Weights of a small GPT-style language model, trained from scratch on English Wikipedia.
Size: width 160, 5 heads of 32 (1 for keys and values), MLP 320 SwiGLU, vocabulary 1024, 2.05M parameters.
Architecture: rotary positions, no biases in attention or MLP, untied embeddings.
Training: a variant of Muon for these matrices, 8618 steps.
Each number is 500 + 50 x the weight over its row's rms, rounded and kept within 0 to 999. Layers, rows and columns count from 0. Numbers have three digits each. The size before them is the row's rms in percent of the matrix's.

# layer 2 MLP down, 160x320, rms 0.0536, rows 67-107, columns 160-319
093:544550449433487516426541472500478505526453499566474458466449528487488529594545384528540516491555461499523457465486550512407523505586549527509529494470441496451454409513577520509595523500492527481508478595539511515526507582477461429478463584565506501492461480477529570555477536533475531573566531606424497610530572485451492483553504528437458479508462470598471577448440453542444541655413443511458415566518532486461407599513511499541519433474549428472461564533437458473477416459502430
096:493498474506495499400467490480548423482449460516505523445477593557471423501505390399453503554594414569612493618463474532466503487480481500453483548453529496524494511502401587454413467538508519546545470498579572499449534475442512463475524476492425444436622416610498471495450514436590516458484512499529460470408521410472515544441504457466458501478500417492491479570485519584536470489450549442494467495467566525489418478489467476540511413563460547421501469473513375503473527538485405
097:445530531491483541614427508505557555436419471505499503416446523488522533554508468562458490420425537478510476427521540521527497398490590516506572365517489525571456605471486474376554529469486525415507499515366511542461496572451460456565433560563580461565437443502545429472541612485511486558499525484530441457456513477553426585525441478415553513476510473532541480595551473552460491435555443532491555514471473599387420463455477447485514444568524511606509452571554464454476485504432494
091:554473437489457571557497466490372436522573492527467483504468495511512558460493449527465558459552481440513553517440491555484530520527575515498601423565555506503539519494522483506474522488525459557541575488513401559449524485496421454583506480453405408467485562467551505478442551539486445513419546492483509526599412427515461504512480443494505575532435515472473573429476365596444552469604461537588492510494574564519516467565484536489582485472593535580524475520550571516443567445535518
093:458498454461442518483426489384460518485437529613562541497477603473525436445487531503517419465444485499558457460529540553538493559527517488497392453469521452437470531618626578477465516393386459567503515496471508382585527554502492473538545466500524597550494460468538471526442546527575491491478521610440431528476509429475430478569488440518437507553585472550476520422534468434439468494481503476574520467534506534552466502501525472550444527439454538484444469460503493586547495529415426
112:570589489490515567508497509577415427524492586459426514497461551596455425530399558560515451470532573567514467457559590573480477543490486454476532514431567508447559486513482412454476465485383524529457574468516494534463519500514520505536536481438530410513448529492511503545557455504457578524476547518525430548582467486436460541504579546542526551586522482541526509551492567478575543508634545465566451516523510426473507556511565469566417528504432504491424400539411542429610460503469568
096:512453526472568540491424547492532470457540567521518558536435526472496498474504438513470438491485441501534409457498459472501536555494565595417483518545471527545622538420439522573593541543529571471496503491469466524577475418453509524534493453534498491468549549469481521496554441474518425467597506559482515553430567481396513477579469447502462424543430530462515561450435481464530468553401570529439513556457561549524579522540493542530445462464434451497505387437579529495450560398562453
096:431518436503500552436543519558529536481525525558481598399568538515570433498515444538530456530446407519545440470464530452521513356562517458526494481458519449491533523535572461589522653433464566583492492530441482544518520545505499440546464470482486559467502483592416472487549493544489509536519426504592430458569433462511538487461601445519469503494458481424544410515424536490469498447428470516509496442457494561524525477529521447536497487501498435573569455516485496413461537560460525
098:508392435466531584448495542542585451488431550527532555469522510503529550516493479479460523493528487516523545491453414440550436461503544493488415538427492541493467575602486479493490508505567489476506515502429561593546479484614481581471554497555535484507535485500455531434577498629578519481481573532460522517457557500456479536560464487403507474464620466441525579409501451443479487400542443525498505519466574603505548428572534538527413489511461583507517456466598468619417502507442566
102:452456498498500421559414456414476505497497507458547495461465450523561414452541428489484498481521440587506463539430487492530472467370570482547594548468464499575530496455520507562492459493478397531593495503577463534388404531615493585465496467525541475447420525582469424536545542547523448566448432450484520506643434517427544466479527480445569561586471424513400458425539508497499494523463506519491558459536472514456553483522456498521504549553446477504591523442560605430343393483491452
099:420582498510455504494537480545474486498561558487571571600485556512522496447496530501472505450475396523416521563420537548547414498456441506544474598370549589460457494523417514573534391470536527397535578462593546567443520417471458553456592485503538609411482529567523461525566396437481416502474438584474461483473530434547481509516522464486442448497485499559502477417438506540430550503575540503520447511510410472502529448472593418434399530529459611587426493480473551458542432382574514
094:409515494544326458584558564534526510608454499448496583589499538546493526517546490563502476567508532497505481476485516567510477466556530481573557526526569528513522578595605459481452523506464511587510469580484569492519509547476453542514492534492535459578457529501458491437482574526517555495479349517520491544543624398389554536536512541517448498465490447498475481447460509433483565435494593493536577492498512496552558401471435478510582506494424529527451487427544492472512433454425381
103:542495665480471417523431483448535478527533531571471531553485543501522452507474421467466504546506563508552384498493485519506492549541535495512577493458478600521546555519541466506425555495546537436554437453428527454563457450539537550464509487416576465554531509474570471531480475522396508487469489551524459456451488549424554462505482665591479564542517436495467574450490570486539471436514508586460555532498536617492432565494499463451518459501511404475476393540413462532571435425412518
109:492433536523457479548555532592491464450523474504436504454415533453470428465536573423499644523509447516523532497510524478422458545429533468416545520563547482604484547595500487521451571599394479530531493534500535445457461479583531420470513398544581508468446528496421553565488503509391440502554430431537498578498407515515464429506535467483421491460478494586478499463460534516487499468525526566503490490634555524521554532439432554465488505533462437540566512486487486533533548383463548
091:509526525446437489494555467444527577485430485561487466505510587533503536450566416559513484497505527476510484515432562439544444526459462513417526491482496523465535449650404463520504543421479473507572530538554537417471405564558487534494576449559462518460584617602412461479440555412480582515511543561571565456478526526555434546406454443528632519470388500532496542550491446478459525548449435613484479469568523530615450564439471553455487488530552503532471499570584515467513507538386540
102:505494450494544511520463477454408542465509541477530469390498498473433537566634558536490490465462528524463495546518473525559451498505489640545540547518469507541549524534565513495494401551499322501486538490533569566463525477505513525496563480440492584543573488534466469491541491599482582502522514512692524479504576457540524424528483426394449483535628510544513608542462513533507514458506463453488511446397544513464518505519532463543625486434464550447497482459485549532487457477497506
101:481530432521422502481484442473498515473437535434518558504454486497394495526498585478495461579547514447423524465551523544482557554528424604614467462465505460418397458483494504534557462581398510415496510509522567551452561494563508476404468434499516495591439549555502610573510431481437405559505509491475555480554516418427516503491477545432454413625513620483487573519513570491534570441518545506474528603486419555536481522496536579503532536533376467466433554544517564479507513463527534
107:511560404527466411429469488507493479531494508583574527554429532466407495494477554535426489463500523582579477442524626543434506549476509497510592469591536442444551458555428404539485527477474486505470517519532496574533514611470562541479586565535507444525475546472473465517375463482519485535489500521471388519489505507621515551506505513405394554431441460538612408501517522471478485547554414624606481489505524400503438498515475428476503486486586563437482504556397458503536394486466450
101:541487404493508610503497535504530595463606497482516516448408591480411562502436514499532461481455458485538544533554379593567463539486482564526539460496520458534496456503408553530425414457529529528516535484479534515474483538469511489502546499465554527469517531399482472521520587505514532514626406470543488535465501467443419467473481463496586449462536531410433571527550524504614558475445445528479452455548531436450419557489416520519478524557485536608472461491507548444518503482585550
093:563527475513548553523429453568505505432560445449483567599423469515482536445480534512519515378538645510516508522519466586443438513489459481493512496459527455483464569485440491530447544565501481526546556541575565528419438411471454446442462522495539404522428523483462584562491483563474501403548400560442423594515411536487527506490532420536540495526577458520611551410520521512515556489509514532554450472456515396505595368505567578514470469497471539451474438616447515482483579441429508
090:506552602504568514472498533565541572585529523557465437570486548428530552563561475503519465571486470504509517487490548494441552493417483505479417484535419539541541572503506553423462391445492521438402507467590541428411527545592517420541451505408464476460566574489548507515425522484430538510405411509505595594444514432445493511495440596503500537441498484469445491462486510540537602610494517509471490463533514447524478596421548474524514508464515428460419552493532570503438423514463479
113:440447523444460527431479515415456527523511501525597432576532510483505322534463518468511459550496494516496491550413490451476500469540574417551511481496477526526524534442523495480459512587518305471533460486502567456504489591535423543479476524481534536556488505476499444512417406424607501518494450437508462504507483624527568438603612513502476518562539436520493449535510474515557511580452427450449489496433499435530497563480504587573482521508560546489436476434471547507452514603594498
103:482461583482478501527496528487470422475506471493524446501497594447453485503496509526422459520505561535539492522453502541533543510569436480549519489464527541542445453553530468530444559479550458473518539454486558447521475469614492391566596539535537489459516506454536613600470500421443535385427501440553493469512403472553616539458534502397520539392489422382542492506451496474483518540503517527328554608554535466510509578550548523442463583531583458645519522466458475510556451438525535
099:432532594508434522485498432645457488483480490556431518511433475485497596490499431596450544491559474522496546521582394559401573486494473525550483425455564427478480404548510486501478519512589444386448373519451441518474593524490430471519517406496437451475613557479542454546473594495577559578537465543466421527540504499434554622531502498564516496512553463442565550552480505463505515582540476546552455570477438482539473505496556401532505553506507556575501512507426471477493426529563430
093:491498401487512466580536502430486464427611551456452583358489526547528532511598539528539540427465499527492540553467515488495487570534479475584517547453493471438490458496552441593528578550437570515468480557608545438424418498524504601522453503505569547518430498577479405530536527525502562538523526440476519411466477469561485550503481539477504433534434523489519501490488532470493549571526501487535574507508528434469565349488495541447499472550478469519522468571587550541570490512506526
093:591488471429492420541428453570533549510486452487514497514545444501519452485503477513515483463489587463494459554430450429564531438492499514607500487478420474511548491531556492510392507553537552394589470543503525548584458489441498472515427487472573575468462488494510425446539550432517507591557503473494530503579529574513485524501545421506483571526550383459591548516490477512432460463428430521502495452477555593573445546584556537508513563480577527517523413510468618533512469523485483
095:493424511514580514490492430537566462509513564491498502528523579536520579466489482448567590459508448497466574584429484466482514475458559503437519495434451437556533483510469515516569505460466563518565486470515573534564505534512453482541588488484519577476566458429493500516455372555455468573555550499620492471484425572530546502482507503469506509593489519511448553449518469495439461546384429485571534573435534582473516500572475492492443442493496417597519462448495491417458514471547451
113:505545532517460521533567420454514407509532475505575542482477460482475455491452475603492458551440457486524549373454369456435500441471548517580429520509425570478445572583479515490438552558539511537487509510473475551415584502513465460531541472466516523510567490554423490429431442572510453601441469456453544507535441509556468483552531506506485499492437482435527575534430430515549435386540491432517669522513489415498515483570524409487555516484490461555537504362460576416534474460433373
101:488608508484534493485494556449587508442456452490572480497457574625473548478524474494420450430600487484483604556567593506467462580480437439489549494489509509498532573538505534436476462496449498533507511412549543522437464524487488590433458413559514453578560477531537391497523468415509518528414492475500472500573612512525535574482396441534448603529555515523529598512504443499557562430515537524532510588474485471475519517498494442540485522556530445480498478547455444421508572486465491
100:442541487560471442458409502477573510526445452578519564511540466497485479482508491465503473601506552450456469545486482506458545519440473492500454509503493488548577541563491575479477458518496605538562594522627406472502448535444507591508542494499440505488590541586498496419442459369470562490508508561493464456608509500465448505434427544545503540406535525435501476626501411552505543478467523546460480470560528572527435513542481482489447528423519527478496465481548402547635594522524453
101:527468458569492399431461551487420494530526458577499519531443514539438417472523471492483511597517531420507507531508476535484416405501547469520554511578525541470489497531504430537462594470496491499456613483433443537496529528474453542459521490467485515509459527538581518486389535499495441565506454488613544488515583435494481534467475452514492541512482554513504564588516554511526431422529569480452483443418432524547444479406472490472451510513503476473458493468484531586530520617554455
098:496588515484544455402539445423390535533566554481503473415497503522445490490596457485441443541483569469486462570454487514539529515484440533505490455478520435478541444486545489375462525545516424640641530549523512470454456535534550401456546540510475517483467544537483554416580478465554531516581514478520435488507529492560514499516432461552515570493545511531466447472509499449487501442610474466481547563483460505466515554444584487440461653489541501561553483419404503529498477446527479
093:417482479450539499548520620481504458496461522519535514531419496519545556424477543494417412459489517437503480498565446528514481512467412498519602509554511462453480466480511463561568495569503487452539475489507456404423467512529450527459527490467527379452555497487494508457498371410509628508505442548523435436508485606446527496489593478520530501488509453546551496548475613585454498523427542586597505476489509448505557481474513403638447489544500552614464517553621523417427454487492416
101:386452566497493430468524608535557509457430448473428529448535399535436503479504534424482459444427481515447538575494522485555517505474500512548493549473552374547515544547566558507502489515413591429472434496515422525510504511555504545592515478438365558416468567503473557549453540463518448495527532499486522530433544472557457468501518458514519440416516492599483536540513512393536477575567522504495509422449469553488434468532409351491411456494551527593560455451545525457481504636487485
096:504536517494512533451513354462533517549544576550513556441542508526447467453529385632564518453467461448590496454462517476566522455474612479533470428470547533550381490540440464406406436498574364482438477455464587569613487456537468484477541517523566461528511512588559566507548468565499532507512497476478462564503510591475466486423544514537529475414501484512490493399498575489485604398490498485525464519480555572535497567464512471483437523517531536497546497438468552525501484522490511
099:483482555431490458491559460497501561505598520532520446462499452463535571558545520553526481469452532471554484463503472407463526494503550536507569499565492514565570503457539507578542497526471444477496496502436432488414471519413485464439429480556462468532546515558573476514498531428526565519493504503565484476462509522472541476644491441513574485577469462515545529525486497543514526576472468461419543494534528464529492455565532504514437509552536454411573528554507522513497479542439477
092:413499527390530487573417599543596528464554522352506513528442463462489427466563466519535504481475375529489523490488465527421527583489446510433604569522552469598501494477527405494580352444466392449486581470445479487539486528467573467504569486383529509483500625493440388531525454502440526521487526460571569462499509450530538426570556498593544504496419462522475494492533543530424517494594464557467438500503542519486522430575503558553469543489492456441631471485455520443501413371488468
097:493516574541539527494561456529437522600543527470494485516466489518420505479507489517463655526496415606534537445559457427492526492496548556442502507661486539471499433531542477556539531462403560524527430453515531570538559506512444475481417506470481520478546530538592481467457536319458517522496562495502463471589522456443485597467414573459474418643456470515572430533458502447570455487546497512566532524520444530517417535457495506484453531455600549516545486525430383530522503563435531
098:559584567506513564406502529541530572385473435534491523541457533541472491402427587423440561457449504511547480526437481420464426554597605480551484505566534540500557479563445563452554519497469517505510455425536509451493485602472557465408513514464506378565610442491541481523523568517534524483534443441541572436519537397521560469499561539560501457498522524541493472497531429603504519462485425493453442424460495456568478410417491538477553486526493462472542513500486407499538508460502561
101:594503464450539438526376534533521535495497500499470422467517433599464608567437618425435511548488493469443471575427604512508523582571496517472452507584445454434489486526492488516487533451485459584531487546541484467549376424543495518498473434576501588487560488439508476455461526482499460365519462537494533432417431475497389460492512488530494554500408562485463466486560386519506463483439461464474440456552514480554548518547438471589496569529475578459608414398393447552417464452448452
099:553479438464474490505488542498487518535495483441567525532518406431491434473451450568449585461386524521398451508433522527471490551521535482603575524432436537453464574533549534459466545616524535444559552465585516599562487587533488483557522562511553519581492454401434556512508467514482527507510537423504512601579451568455503512443502509519524545487629415510536543486607502549475478465502464501563457416509563439481544480531513464451493518572541569532579367581476508468532425448495482